python train.py --num_hidden_layers=12 --vocab_size=1051 --extras=["some layers without attention", "local attention windows", "gated attention", "exclusive self-attention", "an embedding shortcut", "norms scaled by depth", "capped logits"] --init="uniform" --lr_head=0.0149 --dataset="wikipedia_en"
Each number is 128 + 32 x the weight over its row's rms, rounded and kept within 0 to 255. Layers, rows and columns count from 0. Numbers have three digits each. The size before them is the row's rms in percent of the matrix's.

# layer 2 MLP up, 768x192, rms 0.102, rows 299-348, columns 64-127
098:176183103160107091123177125210126098162168062132129139147139152197142176110127122110119162148133193134114135161110149108143146104193146150160137030113205189101150105044150116118150131107175205
104:110161153170149100154150218136115078158163147126112102130138091044150157127064122138162094136096085156112140122115119141108136155127144125108093152146177111174135148167136107082141132173144115
104:150098140103128141130102166190182136176121091099117103147160030114119088069111134099144237131151105118103161181140107121133176086167082112118092084100154176168175159117134137148103148118051132
096:124142117163130138150158101143157145153085096143094158139100093140128116126157101161089163123153128140103110156109109105156173094193078138138135150116224149144108114136122141088147114118114196
048:124113091083111085145101126173137111149196133120148126095141068125157130094121105142172154161140159093109120144123164128180141132158158126115130134115133136124161085035080151110147141190115153
093:128192139153098137154152148152153103135142176135159163111124123110130074126171102136108166135117151048124136108085119152139119145123147151092097093150137152115156132112114129186135119145118182
099:144144128078131147151172160164107127163149137125115153098144125106136105123058083133137179153125117077143114143077162173133147149141126138099097171109161105093211144124167112117121138165081102
092:106149109121176146119148144170156167213112132170154164160122133053124120126120167123159140110126124138074163134178144146123203126113115154113112100096167148135149133173111103144134117121087108
090:189169115089168142160112141174125103109081125103114164017128057085188150145057141129113130125144099141098159173173151198119155099122104100136142111127126170123108099069108116148112142158137135
095:165193156100182076126160128150131100152106111171130134104105114110158136154196096168219095158106164133140100153130138124090153148139082082199088125128202122144104146161080104085119133147110127
105:092057116165151136134153123145126106112144180097132129136123093073130139137174150091131129142100124131122076112183116147158120098138132087116109081120130137145114095159043152127121166171142138
124:123164110153107080162095099144146138110139138125119146113149070128162103129172135142136136124093161090136151131172143110131104152129173067116148047182162142173116129141080087146123155126096134
096:137114138142154107129094201106138135118126143136123135057158133137158095110164113067117130082201092100117149118185149136140155144111165115143236153101227178106181150132150178125132116168156196
112:111164113142080137149134183119135126131152135108170199078110104160131149148184102104101150101119201107115117173114158178203111079105094136171092177160133190111162127117143138166111155139109162
112:115181081091129141113134163144100160164160074125065109109125113080108165106163079129108088148066073092153099162123103215154120111155058091102103166073118162141166178108116121160124134161088164
103:125172096093155157139140126236122131166158105111132160143147091171111111096080122123119177093104154143127113150157098174126143114153119161126122077082116083100119120126167139225157112160120127
102:163137071132101100125070143168167158151144093152062136141112122161121109063129114092111152179169110117164093118102141138125098095093106102166142139091160117125124111130121177131148134145080163
093:142098130191127170154137160108113121104102100068141105090104130113131107043076056137107229148101173157135093132107098104162130073142172114182133084162171172131107144138149195139123158130160184
106:159153131152088123116096146134172148147107164135116115138130081125121110121089123134106208111112088167111155186105128128130164125138127093120136116082137234097156105071120103110108109116088166
086:118109096149206115220081137163157105203161110139109093113150133054193148141160109096136162148144090146126172174127103122160165119111115123133109146078132122106132095130117117181097121095131138
099:126109125085181073152097100125142127106119178178089107092115123126140089148156104075139146137106141084101043186097115148167114093160098070146118131090133143149161156100109156196184133141107158
104:175150139145110073112185115133110042139109106112146130188146145134119123137101112153188161149113111089098112149086152154131203078183150132101115089118213148152173134085161110072152174147111164
097:140147044120094075213077173118112130103133132140132107170174055153195130143096128140119148136169110143092120098094111075173115128117119096102135045151146123182132104114087153130133112106155108
028:116169133091093110134093137134156119180150134080176121083117096115177082081137094123128154111126174081104114158137147141139141077179198075095166136138183197120160077053120145134169144119115143
098:158156088144171060152156085195094120096140135118108218128132163130155105125145082113134104163117172120134137090090164150152125122126141109090075113145129189120104128126071132121093168124163124
041:128150117133092147206129179165150076188157123105114146121175121138168099075113116122146177163129123068142087123120157147175140128110161102109134091147136125157171098081112105173160134160085163
100:129139098146132091141121190148157091249113130132156102160161109150167105138118105142159152073071146121127181119188191114151177117137194083123190136148128145134189156101081197142129142149160139
025:134147075162174101183103177112166100131160141058141121083158115154191107111111082152157192120142143134096095147137150124126164132137112067141110141144128123176177056109118174130147161178078108
096:150110116121162057148105128151178111147149120061093090122073131107138151088161130153092204107112110085107175075076163117104143164121159125144140102154156158141199155147087119102129141142142196
098:156071095209131200106122116140149138117106143147131113083148118109129104097149103144172168164091122104119163108189138118074179092119170107139159181092119157189137153109111130115125142141086142
107:096095134115122126145126104109146121104139122072078097111166160093115119126121108091159132138101108110115150149116145160128156086112120096156185049117203164117132162057091159127131111114129151
111:173128109123085115132143067186161106126100170106134130134163135170145127139186136118116142113133166032180179172121106100131114114105139108119128056165147092221202136084151157116106165138128168
113:158092147117103160131111076141113120175168173119156125099133090172130114072113084158147159138082098056144085115099091129136198141116152096116163126161138113115145069129152167148105190123107158
096:144102120130105168151152154180174119179173133131140127049117148121129108123125077171156139096147093121089070147143125173165143160120154101190124157143210191112131139124101114150127094139075165
095:121175115131154090116141070127120090127122096068142143094113087145119085096185147112106195110142207094144109109106159133136182174138082175152182047160162164080106119088124175145140143144121104
105:110109150141170102155124168179109080169156105102116160128155125098143135084183112140112143153069102123108104101129144113079133153144186165160101056109175179153106097129128137115119142123061112
101:139116069172162189170109135131137115152178141151066151139104151145157154066169101162139190142153164142125144078097173083138107081164109063096082057114142111095109150138122088117118118123162134
093:112078078101159150156114156117079117141084168154169141138155129111190063115093150162166103191134146102134127090136152138152122137153130088168107154129119128139164107066129138133174149124071128
104:107098086111138069143098198105148173137140181112090167088147134131142070115152125167160191126163100113114104107135120121068096157115145110153189112135133113105120115178152113151151150149127185
100:122140160107106070178178165097189107112187107132170127072150119146171109106114146118120108170136125126151129110159160129141112124132138075161137111167180131155133060159109154132105130176169212
100:209125135133173111140066100099116093133134103114068165100106130163103035109158131198082202167094169126116156079054107108189099145116162133147102078175151124114157132151147161093148135170154127
107:104102109142169115115136131131160044126130145115118123123163118122162065143133077173223135099092148124112139094105109116224127116111161123087104135134126205107133145114099145149142189180142178
102:122141082141113111131103109133106167113086099105163119071137079147134146138133103170115150110150084159115096099109135109120147133115083122110158094141135167097116018135106166144114151111057164
108:097092141150198152120143139171110091108156072147148145070133098129135147134158158090123128102110136161082067173122130131124147089153105117160137070122170144120103144062066155115141142128108133
094:132170121081132112151117109131083131131126060157151136102146109130141117077128102144140205100144126114129140187059120112199180101223096144139108120069146120160091107148080107155110146098102139
102:148111108134182132182093121123104120172165171111096112145173145140147085141115077129131140209104058111018140121124086095098109086129142083134121100118164160119122109073140105164113091132102115
105:181134158084122109148166159181160120145149212112109154108211115094145148107169126188206158126071131087065100147095110110129091161118158127163135109128165140075119053197155159127135146119128157
105:099138142172152151124119097152195144132184109120154133133045119068139099137128137165170126146121059085128128107129130145100169133149158111147110102161139162154142117119126101118100122170137121
111:166072153134170059170143187123175124113150141127089102160140105121176137145127148087184145223132155094125079119189145086217102094114154180096095140208162123129160115128131150127081167140131209
095:107115122129166107131164090137112144107184155153080147132086161132182106111173134112117110141071174140147139161118067129087133143157018145111127162094137138128091044122120180133092128166157109
# layer 2 MLP down (transposed), 768x192, rms 0.0961, rows 299-348, columns 64-127
100:119153119160126142096118116202136096178115158155117132107161112141092152143125080156121150104225150102120167140167114142083136116170060187132147109097109087123142123073093124120143123138105116
104:133132101165139135150051113067137110192172174083097175118037122123166166136133137133071101116129148108199140147109092155078175099091128128111111129086146114141126150115149128144041148135083139
103:166169144155148099139125079105182131122104128138159129135101146110107123124122109139121102128159194121125169154142146128109082126133130147134104144151168141143109129111096076164047117144100066
096:088172139178145117096167125126095091157171151159097102233134159150170105115135131101112138113178142110128110116155143078088115173165161213130166070110146110116137143136100111171145111118128148
046:149101152145127131103145117102150108096087094132110169153130150110119058161103105116080114107146150179075161095117164072181066129139052138154168122124096135103091077183165127121145140112134154
094:136170155151113100126145125092130169149150147154103070108132142171133132147166092112117072102174165181119210162100185069118049129079106131121146179122176103157173120156161142111161071103096063
100:143101136073155139147081074030115124157147124106126136129121049108163090118162096152134116112110159090157150159173103101094167135105141163152116089131192141129094103141104078096160197116044176
094:143093174125138124095131093066115141090101128124134142141108113073083141140148129200153112122172176148084102134085130107173114101112097150097106070137136067160116178177153131116065092121059142
087:138088144100128121063123074125108114118085109117200122161187096151115166150106118122128162089128150148102136156159075148121149113133099158103134120129105122173118119104096115156133162163099082
101:128094150125112104117142110130136140078156129118162136122094091109104107195128177150118111098106105104130195120125209121140079169115122119139125168190105163139085122158060124104060121087139074
106:116167090116128131158139085117117104093132112116093207152107067137087110145096103088171105125065152135148121182112141104153100120142147134076132112166122150102155094114148115153134160062090177
111:133095117110081116120130111123146127160221058119123147072066119152150092100136086164089119122112132150057137129089070129149180098156094123173129124134137154087067141108159116149105135134137119
100:105154118099179092114111110099134170095143136069180107124125137105154125187126122115130033161173170111120130112100089094108109080128142166075124118131093150159105185174181180090068090129160117
104:094115133143149084139197059142134152115102113166139173131153096144122081124153083131102118138089167139099172113118103090116091185135137093154141114132132128150090107114180099099173150142125059
107:096079119111123158089093104096103153103122118119073216076143091145106109180118118083111160095143151161138091128157118127122147140141104118091156125092065142088131164171161131139105138107141143
103:124109137176116192114168106070137139172149129116112106119125116134133116181131157139122093075138192122118055149132092126082119188099119153077155120129156120140143116143149116056116111145140138
101:185166166078113087133156102114100136114129125094210162176080139148158077061144099159117142142131112142105126076141201133159128198073123130113093078118118132116073162136143122081094158130115150
098:112131096152168155139155143139142113116144118131122132146129054194169194155118109122154091151102124142104125120127164138131087122129127153085088093125121180136116066214133096117139072127140123
104:088090152148166100112029121165111147052165077167067113137101087113141145119140113121116113122132096101097148157135123118157118128077148172098121134140073164128157137093074113122024148133099087
097:104123174091072115120131149145147208145114109109136110173070144105173185109120103060123127077193124180130150125155133133143125103079135115110152167135106150116107120088145131136141119163084097
096:150132138104078163111105195111195088086144119179178151097084152130103123076131220080109130138154116096166163133105147080115124142137145141149103093148090077124173120124118131097169102129152124
105:154170114097147139145108096133164108149127138227110166133069101098139141136091158150115086138127133181075117109165139076141137160056153150132134151144095120120108077134123114153117106176107163
099:087129114201110055165068166091153111102147091157105112169108102092160139105160152137142101120134174127132208173160101100118091140161121110111161087123130128100095144155134101131144139115120080
022:159098115133068114085184135114053103116098195103104124116111148152094036121117154164103089038129164153147115096127157116173108189148117161186117123082117066115131120127102135086093136154109102
101:123118117150091108201108159135112128087128109125150138150154118190204093093139148168113091107116124116101114115140153138078092150140135116092121121163181141199120133133156040125125114079113143
034:092121129123148154122143107137095099135142118122117133104106146139133099117155172081139112151078107146129110093141125147108148125147078078141109119115163156115140162076103119073138110146073103
097:104124165170172133164080182088168136156160151105113096133148170086115104150128162116123121142084182099120123139111098070166107089063079076134151100067162132129109106125108087099066088146033110
021:075113153135153132115165115111107107122124171152128094192083129107108118166103192093125097085138162205170164151165158081101095151117183117103150092088157124171072091211143075144139118148114134
098:164132177135117101110144155129096123084152153112165144147147121171068096107149163144077089097152115142156098082141156143108119176140065087209080113062065055132115141167207110095149070144107128
102:114097136158177060149130093053086104113183100097200121138053142134128093142140129085131164110148114182152096154106163086117161116158140094102180144094135132146104145115161091143144176120109160
106:117017098083131106158055138135158137107162084148088131131172134147138152139129198178122097124127062154139155083137118111150068146098109139098118166169104137137096185169111162130075120104162130
110:121111163119098172120117100057101151112178176112131081071100053090121179067158065113138126096129119124126135133076119163115112193132116094227142099097090103103036087112152172150098083127143137
105:132195117133168166171112115176124115141127106065180142127125128134153093112134086135146067159153093139129111150133049099167157116131116143111154132124108095129162148164144116137101123088112146
097:102151117081184107128145145133139154143142101111136123165098063144078125155173146137104090110134129129123138100185119141123060146094157172115128143160123113168140112160095125152095113139121130
097:115119135088110125136130121134099112135117103107069124206129104130097114162137096089155111142126084111113182175141140094142060129084119106112111084158114140185141161210112124183135120154131088
106:061113152143134073198184086153123145109161099107166108130099089088128124176074134074108097135128111150141218113149156068071122112095160123076117118119102169142088156150150136134094102121125095
102:143190102150027096140174087108146164147181113099126116137109149125129049168100123097078100063133098140098168146102082114126034081131105138121120165158123074134121163183099068139116112116148047
097:095140138142136132082126109105092145151149126166152105170112182151131133126110116117112126141113158093122067093102181097142140146130162109143143099156088072121112162125148162080147186154163115
104:132114125114123134075155151156119127107037156073123195134164139165105074164125142096105175125173129101164147113149146078079099192091128128123130123081107066171152141126103148091083199124100130
102:167119116104136132121121162085143190128139161153124120174115125121164102102091112127138125202147154176145126110070088081111134076118184147112093085150177166086156153133082124057149120132130129
102:140140072101118129118139122106163143101148181129135104168157102168118076166063140044096122128146124111158128111113100151106061108117222081148116112096161116176145127159102103080114150133140095
099:178116113140119110114141098084113126102110136160155136142150100136109126148131147108161134122170095104136131184094176069202104092174154091122096065172101161121080198152105137152158199115139111
103:113160182147096108104174162154122087136146131157099154157137096136078130087136119047056091106149147173091192166095121122117152072152134131170150163143097142122141134120126122163121179102092103
103:140157136210123097153178085063098112179105154123117121153160136131093089151139087151155111162075136112195175136127171093094105163148141119104115078104076125113079144130076156123158130096156095
101:142083129135106127116129162110036062134125152107128134169133113136086127140107114156096131058134148112126100149122153109129122150139159161133131163153058073070097234133134117128155086111120145
101:182133151164066173125069098118186116127094140059175159090103151138093121156110096182132131130098130101198105058141155127121103110137133149140131084156082134123062049142194089102120103160119124
103:078143183094137129156124108082077072044135098151140163042094084137130164114149103113146187138126114112121123147145135150155146046151101178110140100115103122145113145158127154113119164124139132
106:139144131139123173090127179145148159128158156168081105110173104159085118161102165101138154060139147077123085093147087124139131139193120111151120107080089076146111123112128137099173120125150108
106:117155128122109142132053077142093135153136112178134111155055098141133120061133092101118133157114111132102151076048153088152164115064105121076096110095142161128134131108092077108099154113120168
093:097166122172132183121132050126105105189163101139099154135136133129110054106130182083138112088092150123077170112123103118191124157166123103177139151107153118131186112147108142137122149153127121